Weights of a small transformer language model: width 256, 252M tokens.
Each number is 128 + 24 x the weight over its row's rms, rounded and kept within 0 to 255. Layers, rows and columns count from 0. The size above them is the row's rms in percent of the matrix's.

# layer 2 attention query, 256x256, rms 0.0629, rows 40-43,168-171, columns 0-255
size [117 101 102 108 109 102 106 103]
[[169 131 161 118 102  99  94 132 121 142  95 142 132 125 137 151 136 152 114 111 142 113 125 127 123 122 145 164 161 127 174 134 101 105 155 173 140 127 147 133 115 105 176 120  97 132 125 159 118  92 103 104 110  88 103 131 154  98 113 139 101 132 115  87  98 105 121 105 155 137 152 189  88 126 149 109  89 132 166 119 112 120 125 131 148 146 151 157 135 128 132 121 134 167 143 164 150 186 135 138 123 127  85 130 160 103 104 122 104 146 157 156 155 122 156 144 140 144 150 109 125 151 151  90 121 141 110 133 115 108 102 134 105 167 169 127 125 152 118 178 117 141 111  86  92 142  85  83 117 137 193 134 134 136  93 104  88 134 116 134 153 101 127 110 115 110 124 128 138 123 144 134 137 125 109 107  94 133 134 115 153 152 112 114 119 109 160 132 152 152 126 127 166 157 115 114 100 148 134 160 157 163 117  71 155 127  98 161 142 151 152  84 120 130 128 147 107 126 103 102 116 129 116 178 140 149 135 120 100 103  97  96 126 131 185 105 140 114 124 198 164 120 117 133 148 106 114 140 143 180 127 126 111 100 133 195]
 [130 159 123 147  95 121 129  87 158 110  79  87 114 117 130 120 145 135 113 154 120 116 181  87 113 103 133  83  82 133 138 117 164 114 144 162 139 105 180 132 167 141 164 109 138 101 153 139 132 152 117  98  95 114 128 127 131 153 126 185 111 126 134 116  80 131 112 107 152 130 110 119 146 117 136  87 154 166  74 123 120 144 108 159  97 105 113 134 150 171 149 120  84 132 176 129 107 158 182 115 138 124  93 101 106 115 164  95 120 103 124 110 107 104  90 121 104 110 112  97 127 118 118 147  98 114 128 151 158 162 126 144 121 123 120 115 157 156 136 104 143 133 152 128 123 137 110 160 135 151 119 132  84 166 163 137  85 123 100  94 153 137 132 122  83 140 167 122 132 140 116 131 135 124 116 136 122 135 106 106 125 128 160 165 136 120 179 113 141 185 127 113  83 125 138 116 119 135 135 121 128  84 159 126 169  75  93 130 112 131 108 162 111 138  72 116 107 142 119  81  92 111  71 153 126 137 150 156 161 124 166 129 136  94 152 137 140 122 131 122 122 124 154 115 101 130 137 149 131 110 177 111 108 112 110 145]
 [117 120 173 146  95 141 171 136  86 114 146 138 141 153 160 139 136 133 123 121 129 190 107 127 127 158 111 125 139 119 181 158  98 102 147 135 146 148 128 117  67  91 130 122 136 102 143  96 126 152 125 105 149 157 104 148 141  95 153 178 138 147 174 148 132 114 124 106 136 165 123 129 150 121 126 168 139 176 109 110 130 118 106 141 123 115 125  86 110 131 152 123 147 117 178 109 126 158 136 130 156 125  89 136 123 134 118 168 164 103 170 128 112 158  50 137 117 100 150 140 100 123 167 134 135 145 160 115 128 121 131  75 124 160 122 112 125  76 103 124  88 113 151 178 135 102 119 136 153 144 149 136 138  95 137 125 130 166 123 138 158 106  67  83 181 124 150 109 135 142 147  90 114 128 126 124 119 137 149 102 134  87 116 158 138  99 125 167 134 104  99 112 115 145 116 111 135 130 112 148  83 112 136 148 100 119 134 115 141 117 151 158  93 172 103 123 153 140 164 145 134 110 120 133 131 163 105 117 174 154 138 125 112  95  99 128 128 149 104 130 103 147 139 113 123 141 167  97 121  79  95 157 159 116 116  98]
 [147  75 108 149 129  98 146 115 131 103 128 155 161 106 155  60 112  95 113 123 121 147 103 119 150 131 120 110 174 161 141 103 164 133 124 134 143 184 139 120 101 116 155 147 113 128  83 114 155 144 126 150 165 147 138 118 117 132 170 148 186 125 159 121 119 146  93 134 164 120  73 123 103 157 111 110 146 124 130 128  76  98 131 152  92 107 110  94 122 153 132 110 153 119 108 124 113 170 123  98 173 147 148 156 121 136 152 115  94 116 104 137 107 159 165 131 134 125  97 120 122 173 132 116 150  95 149  79 144 148 135  96 140 139 107 147 132 111 104 118 100 104 128 189 153  97 114  99 136 126  87 170 153 126 151 120 142 120 118 154  83 163 151 155 110 118 156 145 152 125 114 144  92 148  95 107 153  94 132 154 153 115 154 124  97 115 174 182 137 128 118  78  95  91 149 134 106 121 130 126 132 126 129 148 120 125 123 142 132 114 105 116 101 129 117 127 115 119  92 172 115 142 118 138  99 160 137 113 155 104 133  97  94 146 148 112 138 114 148 120 172 158 124 154 122 110 160 146 160 126 119 135 125  55 126 128]
 [175 131 140 117  92 161  87 173 148 171 139 111 137 132 105  74 144 131 151 123 103 149 144 155 147 107 141 129 122 130 194 148 153 125 158 144 145 181 147 142 162 130  97 151 159 124 137 172 114 120 145 110 137 130 126 132 140 146  92 134 147 125 115 173 137 148 102 125 153  97 170 101 143 136 159 131 180 174 121 107 154 141 141  95  95  86 117 151 104 115 109 129 154 150 122 138 127  85 115 103 112 116  94 119 113  89 127 166  87 152 176 148 129 139 154 120 126 129 148 126 135 127 109  95 129 121 162 144 106 135 162 166 158 111 112 143 142 124 150 141 177 158 133 126 106 162 133 142 113 158 156  73  97 156 126 123 117 130 138 115 131 152 123 136 134 109 122 140 122 131 143 156 103 125 149  99 137 139 139 173 133  96 108 135 163 124 128 103 168 103 143 151 161 145 172 162 150 132 114 126 123 142 149 104 129 138 128 103 135 141 150 163 146 122 162 137 134 158 127 113 108  83 139 119 118 108 131 167  96 112 137 156 119  82 139 125 148  82 133 154 135  90  75 158  85 133 108 165  94 132 158 137  85 147 177 103]
 [127 145 152 114 111 159  83 117 166 105 164 152  79 144  85 104  99 136 108 130 114 101 130 121 143 173 150 152 112  80 106 153 156 144 107 146 171 114 148 183 128 146 103 180  79 148 138 130 103  97 138 115  81 135 133 142 128 109 150 147  90 160 117 156 130 142 118 150 164 137  66 153 159 125  88 109 112 139 133  85 145 110 124 159 155 137 161 103 109 168 103 135 144 147 138 132 136 101 121 142  95 129 140 127 114 128 103 113 138  95 143 147 149  99 138 194 135  94  95 122 171 131 139  97  88 130 114  98 137 125 138 121 130 190 147 100 124 132 157 149 155 162 132 118 110  96 119 137 155 159 127 147  85 128 113 136 108  89 134 132 125 126 140 109 126  85 143 124 147 119 158 166 136 137 117 150 140 147 182 137  83 123 107 146  91 173 127 116 157 133 114 115 123 146  95 153 173 138 144 161 136 127 122 121 100 141 122 154 118 148 153  92 119 144 121 119 143  89 140 138  94 120 127 117 170 157  99 146 137 146  81 147 103 145 169 125 105 132 133 116 116 127 130 108 140 145 129 124 129 156 121 184 133 167 124 125]
 [110  66 124 121 108 124 169 153 128 104 124 116 175 126 132 124 125 116 121 162 184 149 179 108 154 111 114 187 121 118 171 124 105 122 141 127 108 133 136 181 118  78 134 142 144 142 117 160 151 148 161 148 116 148 110 148  93 143 149 156 121  91 131  97 176 111 153 104 107 187 122 153 163 160 146 159 126  76 127 148 106 120 118 158 149 145 115  93 111 140 153 143 150 156 146 142 102 101 136  77 106 146 110 116 100 120 153 172 115 118  91 132 105 173 138 136 143 142 108 172 134 156 112 106 169 118 123 102 106  90 165 136 166 104 100 138 105 125 145  87 130 149 141 139 188 144 129 136 150 108 132 136 158 115 108 115 144 127 129 141 145  85 135 116 102 149 135 120  97 122 116 131 108 117 161 125  89 134 129 165 129 158 131 141 135 158 151 144 156  77 106 138 132 170 136 137 102 102  87 176 111 129 128 148 127 125 103 164 120 113  96 144 151 123 132 172 136 132 119 106 161 150 117 114  93 160 123 118 145 148 123 121 173 109  77 119 112 146 144 125 126 134  96 138 134 147 121  96 144 103 148 158 132 139 131  92]
 [121 132 139 130  92 122  85 113  90 178 130  84 116 110 128 155 164 146  64 151 114 157 149  99 106 134 111 169 122 151 118  92 118 145  94 145 115 122 141 126 144 122 102 134 124  88 104  86 111 130 164 143 106 167 114 118 116 113 138  87 108  87 144 150 136 102 116 115 110 110 152 142 135 110 120 124 131 125 144 155 175 125 132 109 127 153  93 109 178 145 133 153 134 179 157 121 161 148 117 144  91 132  96 118 156 176 145 150 156 130 121 157 109 158 113 135 143 183 127 122 143 138 118 136 127 130 161  78 108 179 116 114 131 138 123 149 153 130 150  80 156 130 117  96 110 127 137 168 112 125 124  96 143 155 124 132 188 148 102 144 144 157 104 104  90 100 146  92 129 162 138 145 141 157 151  88 144 116 116 121 138 133 127 103 154 109 129 133  99 106 177 110 141 129  78  95  88 122 104 171  96 116 115 132 136 103 143  82 111 131 116 117 163 100 136 132 147 173 105 133 153 139 105  99 132 153 118 111 109 194 141 125 143  99 125  97 116 126 148 113 149  88 134 171 128 159 140 151 102 118 133 113 123 107 164 149]]
# layer 2 attention key, 128x256, rms 0.0606, rows 40-43, columns 0-255
size [102 100  97 103]
[[ 97  82 130 135 137 121 145 122 118  98 124 142 106 101  90 160 104  96 151 137 140 100 144 114 142 137 157  96 118 155 111 137 133  88 108 100 157 128 152 129 143 145 118 157 136 124 156 143 137 129 129 115  94 131 142 147 146 122 115 120 130 122 120 116 130 184 143 138 148 131 115 106  93 136 121 129 143 119 116  97 145 153 109 121 138 112 142 134 106 175  83 153 187  84 125 112 126 102 157 119 156 122 145 133  98 117 137 132 143 110 101 126 153 143 137 166 127 105 123 100 118 161 138 152 118 117 153 178  96 143 156 182 100 155 119 149 154 131 109 139 176 112 153 122 116  88 158 108 104 100 171  71  93 131 155 103 155 171 173 146 154 112 150 169 164 116 134 125 143 114 111 148 140 132 147  99  87 129 143 140 182 142  97 138 102 124 148 177 132 139 103 155  73  50  98 149 113 131 114 131 104 152 148 136 142 129 106 161 138 134  70 120 130  94 155  96 145 118 130 147 150 165 156 133 109 121 137 100 163 123 117 121 124 109 111  99 153 122 108 140 169 123 113 143 138  96 156 144 164 110 121 101 169 184 105 144]
 [ 93 128 164 125 138 138 136 113 142 144  87 132 134  97 108 124 127 101 169 141 173 103 116 141  69  94 138 130 141 112  90 152  85 144 145 181 134 110  91 169 176 142 114 161 151  77 106 125 153 162 153 155 110 114 115 113 145 111 130  71 138 164 118 138  98 150 131 134 122 168 121 142 150  93 178 106 114 133 134  99 193  99 107 136 128 135 122 131 162 131 161 103 161 143 101 118  95 133 110 113 142 164 116 146 154  93  93 108 123 132  72 115 133 124  76 147 113 128 125  81 117 168 171 102 176 101 159 145 117 116 114 136 113 137 128 164 113  87 179 136 140 147 156 151 125 123 117 117 163 138 145 130 169 149 155 142 147 112 125 123 128 153 152 156 120 181 127  86 152 144 103 110 102 148 103  94 127 154 128 134 131 159 136 131 145 105 102 102 155  99 128  80 100 148 163 131 127 139 149 133 135 137 115 144 128 142 120 112 120 155 155 149 117 132 115 129 156  95 128 122 149 150 128 109 111 142 131 119 128  93 158 139 154 126 156 112 103 123 152 135  96 106 171 137 138 112 136 151 120 136  85 140 147 176 117 116]
 [105 141  85 130 124 115 114 142 131 152 135 128 134 166 126 151 161 151  79 114 135 116 138 154 141 134 141 104 124 142  65 135 106 148 116 130 118 128  70 110 131 184 120 136 165 143 133 153 107 158 145 149 142 123 145 116 114 111 137 123 110 120 126  85 132 124 188 148 164 133  96 106  84 114 106  93 142  97 159 139 111 132 169  98 165 142 101 136 108 124 126 141 135 102 153  81 146 125 121 105 118 155 183 119 146 153 119 135 126 152 158 183  94 147 120 122 138 100 145 136 141 108  80 125 123  92 136 115 110 131 103 151 112 124 146 122 134 146 177 119 130  98 138 127 155 152 132  81 119 137 135 139 148 169  98 106 103 100 153 131 176 138 151 138 132 111  96 132 155 134 127  95 179 140 165 146 135 130  95 106 110 122 128  87 179 107 116 100 124 170 129 170 124 148 131 118 104 139 130 171 107 115 124 145 111 131 157 139  90 112 162 173 151 114 118 147  68  87 107 164 132 124 148 123  94 142 103 146 157 139 141 155  98 148 197 114 122 152 172 133 127 138 130 158 112 154 113 127  89 167 143 137 156 142 125 117]
 [ 90 143  86 114 107 127 138 134 133 122 142 128 151 124 191 192 158 136 147 134 135  90 127  76 118 133 107  91 116  79 126 131 110  95  77 108 129 122 135 100 170 180 101 126 119 178 148 103 126 164 142 130 141 120 105 106 101  92  90 111 167 125 124 122 125 104 109 102  93 128 126 151 116 148  94 115  98 104  94 154 120 147  87 167 141 125 129 106 142 107 145 101  92 126 106 168 146 124 113 135 109  93 142 101 148 162 158 112 139 105  85 171 108 103 144 108 155 133 142 116  70 104 166  97 124  71  97 112 115 125 148 158 107 147 129 115 133 131 137 113 124 158 152 140 143 126 126 124 113 104 119 125 131 126 119 110 128 102 127 109 146 121 129 122 157 118 120 135 123 145 163 109 108 128 117 174 114 123 149 134 101  99 109 112  83 175 130 139 116  85 123 146 147 130 135 168 118 131 108 157  85 126 107 116 114 150 149 166 120 109 152 158 128 156 134 178 146 156 117 137 163 116 127 138  94  73 152 155 128 148 111 158 161 132 138 116 161 111  86 138 101 120 140  97 112 129 133  55 127 129 118 114 131 111  88 143]]